Part of a small language model's weights: 9 layers.
Each number is 200 + 40 x the weight over its row's rms, rounded and kept within 0 to 999. Layers, rows and columns count from 0. The size before them is the row's rms in percent of the matrix's.

# layer 5 MLP down, 96x384, rms 0.0931, rows 0-16, columns 0-191
097,156,191,259,184,227,197,224,165,169,194,222,127,145,184,162,236,190,160,237,203,189,201,182,173,222,173,181,203,218,165,138,152,259,230,159,138,187,223,174,227,244,221,207,253,224,219,242,164,208,229,245,224,200,190,85,152,179,243,178,176,140,208,207,179,255,229,248,189,206,146,226,155,196,222,166,223,232,217,258,203,273,261,187,188,189,188,108,207,159,180,232,244,228,225,158,269,144,175,173,248,215,251,230,260,251,157,191,195,191,155,208,196,203,264,229,218,194,279,247,219,175,190,195,242,160,179,170,269,142,120,179,147,165,263,124,184,184,226,178,258,157,181,265,222,193,199,256,264,138,116,172,227,120,197,200,178,203,238,170,166,265,154,180,245,130,215,244,255,181,226,202,144,178,157,184,220,173,226,230,207,340,106,182,210,163,229,182,240,264,201,254,167
106,179,190,252,137,178,226,137,225,221,120,172,246,239,234,178,209,160,172,205,220,264,147,240,200,245,137,185,207,211,195,179,179,201,197,223,223,222,192,133,132,342,218,167,210,175,286,160,234,174,162,212,184,229,188,191,260,192,232,159,221,253,163,162,135,234,162,245,217,150,195,133,168,229,229,177,216,221,84,158,250,240,217,237,142,234,139,204,224,235,204,216,189,235,194,247,228,206,176,217,187,231,203,256,252,171,247,222,257,178,162,154,184,201,258,173,236,179,105,180,249,228,116,191,195,180,257,201,179,230,186,161,218,125,129,259,193,185,169,168,251,191,214,188,161,206,164,153,184,165,189,174,235,136,235,214,227,212,236,176,226,252,223,176,157,155,250,175,265,184,174,165,224,226,222,223,247,162,156,197,234,303,222,229,202,261,196,156,227,258,284,253,189
105,158,185,211,207,177,192,234,185,193,187,294,188,185,231,223,249,205,223,195,178,166,154,187,228,261,201,176,153,156,185,225,259,192,171,207,239,163,175,189,191,130,159,185,102,180,177,190,167,142,159,203,234,192,200,221,183,190,155,191,182,200,158,229,192,293,175,238,237,208,183,174,130,177,290,221,196,181,232,212,182,260,182,247,285,207,195,210,197,208,283,176,206,214,243,168,163,231,219,201,255,222,198,210,146,201,178,193,172,265,258,239,212,236,167,181,186,178,214,190,195,194,130,186,133,132,269,109,203,195,173,179,298,247,189,196,227,248,204,209,218,150,240,260,191,199,227,247,302,216,158,257,187,275,254,170,195,241,194,187,189,197,161,189,252,255,176,188,213,242,163,234,127,224,176,139,238,176,161,180,260,123,264,142,199,171,111,111,251,236,202,179,226
096,180,193,117,215,156,142,159,226,220,279,234,217,192,211,225,305,169,241,301,232,167,175,196,186,107,243,196,238,205,199,272,195,240,212,220,173,166,182,192,145,186,174,211,178,234,195,224,179,200,194,190,215,165,232,167,177,158,223,197,242,186,132,283,143,187,183,142,105,162,188,170,218,218,210,239,140,214,181,232,159,200,244,145,259,198,164,166,231,174,224,158,220,193,206,168,168,148,214,182,170,175,209,172,210,233,177,211,258,198,238,192,227,198,240,203,226,167,181,199,219,183,184,272,218,180,257,123,168,83,220,225,123,224,269,208,169,242,177,174,238,223,190,172,229,210,208,165,148,186,214,134,154,200,233,202,215,239,159,270,205,161,222,144,253,217,202,238,121,267,205,268,223,196,279,192,248,249,173,186,170,246,138,166,198,133,162,182,171,183,243,225,237
102,239,137,270,262,166,203,206,248,200,247,298,229,207,176,166,232,148,220,169,211,224,226,237,173,164,164,162,231,222,198,226,143,160,165,205,187,152,260,258,177,180,111,164,213,156,178,139,197,300,169,197,250,150,162,196,199,263,252,205,204,177,239,188,164,225,214,250,146,249,268,152,162,193,211,188,187,197,172,189,194,213,186,182,158,152,249,232,181,164,216,208,238,231,219,158,98,211,228,180,142,207,210,174,203,214,223,208,243,166,262,232,161,189,193,210,190,231,180,255,210,239,244,203,198,194,232,203,222,130,230,196,211,160,243,176,164,272,223,187,146,227,181,188,173,252,232,131,242,196,250,206,180,280,173,178,196,178,128,147,222,305,195,200,170,215,188,173,187,219,147,168,150,184,194,244,201,208,190,198,271,209,216,175,181,85,198,195,168,198,161,190,179
099,241,218,232,119,207,191,275,203,239,130,152,150,220,188,196,237,132,174,225,175,245,212,259,287,185,166,157,198,146,189,194,221,246,233,229,207,197,167,176,242,222,206,163,267,186,219,236,245,240,169,197,206,184,178,133,195,176,193,219,246,225,203,224,162,181,266,179,180,214,138,201,161,146,155,222,212,221,247,162,246,100,202,227,171,193,197,149,245,158,218,147,211,180,146,220,212,211,218,125,210,131,186,219,168,207,186,248,208,166,210,262,133,147,198,174,212,151,283,253,187,131,184,229,180,259,212,228,187,251,193,167,222,185,215,107,188,89,142,198,208,229,165,235,188,113,155,225,236,255,277,211,264,209,243,167,189,190,177,212,183,197,216,164,138,174,198,159,207,225,198,254,284,151,215,210,238,254,254,213,189,197,109,163,219,104,268,132,183,245,129,206,194
093,180,221,180,134,260,203,226,234,236,160,231,253,197,244,185,165,183,143,145,136,261,212,199,195,246,252,229,211,271,166,224,168,163,233,254,182,198,188,204,294,165,173,210,229,224,162,138,196,158,176,177,258,145,214,198,253,225,167,236,193,217,181,221,223,284,215,167,220,211,146,212,259,195,281,220,92,184,164,190,140,293,218,127,150,163,142,194,214,167,198,269,225,231,258,155,209,181,193,158,149,195,210,151,202,248,272,182,161,202,207,248,215,211,165,134,264,180,131,152,196,205,110,185,204,169,189,237,197,242,245,198,199,214,244,165,212,204,292,217,247,141,221,115,210,208,162,184,218,209,182,170,193,162,195,204,247,233,64,181,151,262,181,195,204,198,164,188,151,181,237,184,247,215,169,225,148,206,196,212,251,252,168,203,150,191,233,124,156,186,208,230,195
097,196,165,106,169,238,170,207,220,184,125,137,137,177,165,181,264,198,166,287,139,205,215,186,188,255,194,246,160,141,141,194,139,203,211,241,257,192,262,264,219,214,168,151,230,242,222,175,185,139,139,214,218,190,201,160,168,219,164,185,222,182,211,222,271,243,205,216,244,109,120,221,187,258,254,180,175,197,168,213,208,191,240,195,168,230,221,166,143,198,170,214,201,205,232,159,166,144,189,260,214,190,261,264,204,169,196,196,243,174,219,187,184,183,203,213,131,247,197,198,152,160,194,217,177,250,183,184,232,161,157,187,196,165,244,177,184,262,165,132,172,162,172,203,269,179,88,260,229,191,256,141,195,310,254,209,203,253,179,269,215,181,166,148,238,210,202,106,135,220,132,182,215,173,148,205,197,143,267,223,202,201,208,257,217,135,129,126,260,205,208,191,224
098,274,222,269,170,222,194,197,114,243,229,194,171,205,206,164,229,159,213,266,161,268,121,286,116,242,183,192,244,195,181,232,275,215,161,182,195,207,195,181,222,279,201,175,215,227,225,207,173,224,231,231,214,161,173,171,180,241,200,201,223,183,141,227,213,232,221,243,178,222,179,183,256,188,209,222,249,188,166,253,271,202,185,181,289,214,229,217,142,226,263,251,222,259,249,252,213,208,175,152,327,213,193,231,171,219,150,267,226,204,214,151,207,195,252,274,148,156,279,247,173,251,179,218,131,174,199,210,113,188,139,267,162,187,217,211,184,186,221,199,245,201,206,178,125,200,228,181,145,193,220,231,187,192,238,145,156,142,165,215,180,208,210,277,201,217,154,254,184,162,201,169,154,190,247,214,200,225,178,243,186,174,190,178,266,207,224,196,116,187,240,179,224
093,277,211,215,225,234,186,173,222,164,236,248,243,194,180,246,189,222,167,224,212,198,196,182,143,220,198,214,242,192,178,189,331,205,192,218,178,196,204,218,188,176,208,186,156,213,206,123,213,203,215,168,258,138,199,250,181,246,170,207,199,240,221,264,250,214,187,235,279,94,201,199,211,207,200,178,208,159,217,207,292,229,199,227,172,261,144,244,152,245,226,212,177,181,189,209,245,223,210,168,216,146,227,224,208,258,237,213,157,210,87,165,206,211,223,192,198,201,153,163,277,195,197,157,237,185,173,149,124,228,111,195,183,164,176,190,247,218,203,193,224,187,207,238,218,199,238,116,113,265,180,204,175,188,195,172,203,206,175,182,93,217,133,210,191,235,207,200,198,146,251,113,220,172,187,178,172,178,205,229,205,256,260,147,274,273,237,275,164,207,252,250,194
110,214,241,279,157,212,251,208,201,169,157,202,201,218,156,209,273,172,155,192,167,187,160,186,280,244,236,205,159,213,184,187,184,126,181,154,155,210,196,192,246,210,201,171,248,218,110,171,191,244,164,149,208,143,139,207,230,243,224,248,224,184,255,183,191,172,221,247,189,256,197,227,234,224,190,251,188,202,184,199,175,237,224,225,125,210,239,188,203,86,210,218,152,210,276,208,259,146,264,196,228,182,222,196,178,196,139,177,194,224,180,203,196,181,123,202,152,146,145,214,156,192,173,277,193,222,148,257,196,123,218,189,183,203,215,172,220,170,243,169,224,296,173,201,174,102,176,219,258,248,187,225,204,220,200,228,198,156,230,296,138,191,185,301,144,237,156,228,165,201,197,240,208,165,171,189,222,287,196,207,243,200,163,209,103,196,196,210,135,174,226,155,183
106,184,210,171,226,175,249,172,177,219,166,201,240,191,264,189,239,108,223,200,124,176,235,295,200,160,109,246,176,225,240,207,158,252,167,240,247,140,205,255,246,197,194,205,191,265,225,194,238,204,188,266,152,240,240,150,273,236,273,205,171,188,192,219,239,240,166,232,234,130,236,146,211,180,260,210,177,193,217,174,203,179,190,254,165,168,191,200,239,194,243,210,274,162,228,179,183,307,190,216,174,208,231,238,151,222,223,244,147,216,206,271,265,179,267,260,211,189,212,183,223,189,238,227,214,170,267,193,234,226,171,246,212,216,128,199,219,147,84,227,260,172,224,194,182,167,199,205,189,248,129,222,192,201,203,230,226,230,214,225,154,198,221,237,215,180,151,151,228,108,188,181,151,141,279,199,137,248,194,170,176,265,180,230,210,150,234,167,219,219,205,210,206
107,204,151,203,207,159,251,136,191,250,189,241,81,116,180,166,291,164,257,244,248,168,238,212,202,135,144,153,198,214,206,158,157,180,190,182,247,131,228,224,251,126,271,214,130,199,214,157,260,206,227,207,169,223,235,214,168,172,159,222,215,217,134,175,228,233,232,128,214,150,160,177,175,164,188,154,222,220,178,188,209,230,187,184,247,217,172,219,225,162,214,227,211,160,190,288,204,274,185,241,241,181,193,211,221,189,202,254,219,224,222,208,185,208,155,128,272,226,116,217,174,247,214,163,150,194,211,213,236,206,220,267,152,180,227,149,241,185,250,98,108,156,214,218,203,206,189,209,127,173,165,174,225,116,324,155,190,225,235,231,196,189,196,209,272,184,207,154,210,138,170,290,110,251,238,236,220,176,169,161,184,161,200,260,202,155,246,253,231,210,188,163,142
100,188,73,210,193,218,234,255,209,183,163,165,191,246,215,211,197,236,221,176,204,156,208,168,249,245,202,178,218,193,258,174,193,188,181,195,163,154,153,137,140,210,220,216,175,230,191,220,199,222,194,202,201,205,174,285,165,232,218,190,191,215,199,296,233,253,89,195,206,315,87,178,167,211,161,168,249,193,314,271,169,207,212,269,134,262,189,227,184,220,216,102,181,144,163,142,180,220,170,189,203,185,188,183,173,169,169,244,217,173,220,147,257,181,189,168,157,241,157,286,236,176,141,215,173,101,151,154,215,139,177,216,195,224,242,159,130,221,281,163,194,191,170,225,212,223,227,129,154,188,108,199,117,122,156,216,185,174,282,155,157,232,199,212,229,211,175,222,197,249,159,145,182,229,245,244,187,218,233,167,191,203,226,177,226,237,157,216,194,146,191,231,211
098,177,244,203,161,206,177,211,235,193,127,238,253,201,178,224,190,266,167,219,232,196,218,133,158,225,169,180,240,223,180,221,227,196,138,227,91,241,206,228,203,231,215,163,185,285,175,181,219,142,197,206,151,214,189,157,211,165,281,178,230,183,173,261,221,318,183,230,157,148,239,153,215,244,273,248,184,186,122,199,242,200,160,217,204,150,234,185,218,167,175,146,222,258,181,220,275,182,169,211,113,184,255,230,202,186,156,193,171,226,246,194,196,186,223,183,257,223,177,141,260,235,271,150,230,133,249,207,204,286,179,251,124,247,159,146,202,207,105,111,288,249,200,201,179,177,240,216,236,173,167,256,220,187,157,175,222,187,200,154,206,224,208,142,228,108,203,254,196,245,174,212,154,242,110,223,164,193,210,186,253,235,161,212,202,161,212,226,212,240,157,235,170
092,224,149,284,233,201,255,224,197,181,184,218,142,94,221,150,236,94,198,130,212,204,203,154,188,117,248,150,193,177,180,270,154,183,212,171,169,101,227,185,192,177,193,208,221,203,223,132,203,150,231,165,265,197,198,262,189,178,128,249,231,247,183,99,193,163,154,211,192,253,158,186,191,135,202,252,126,211,193,158,183,198,193,175,194,168,189,219,175,194,205,234,215,153,200,206,155,237,285,183,257,154,196,205,258,164,193,215,206,188,220,169,178,209,218,177,216,225,224,333,173,182,183,230,207,205,204,217,201,195,126,174,192,178,315,195,169,197,129,249,193,249,203,178,148,190,241,208,286,217,250,158,212,189,198,213,222,181,160,186,215,200,262,216,219,208,206,150,133,160,221,243,209,130,229,186,264,184,231,293,166,229,182,119,271,220,176,166,164,177,271,215,206
093,224,270,224,134,275,239,176,235,159,126,189,157,202,136,178,142,193,151,186,211,197,201,201,224,161,240,153,224,176,150,126,246,213,161,221,242,146,296,228,237,262,191,195,251,232,219,259,215,172,233,179,186,232,205,168,218,278,185,234,230,207,210,146,207,180,214,240,224,164,203,215,196,185,140,220,242,283,132,272,240,192,212,183,162,180,227,168,194,191,223,151,189,196,176,312,206,216,200,155,219,270,83,189,281,184,175,206,135,182,202,207,153,245,215,193,114,183,199,162,196,141,198,237,193,249,229,218,190,242,246,211,202,213,210,194,214,151,243,218,163,159,178,151,125,214,145,243,147,258,99,225,158,204,197,201,164,208,194,187,238,243,213,214,134,297,176,125,249,179,208,247,275,254,165,245,238,214,232,195,162,89,205,207,281,198,222,224,250,226,147,156,196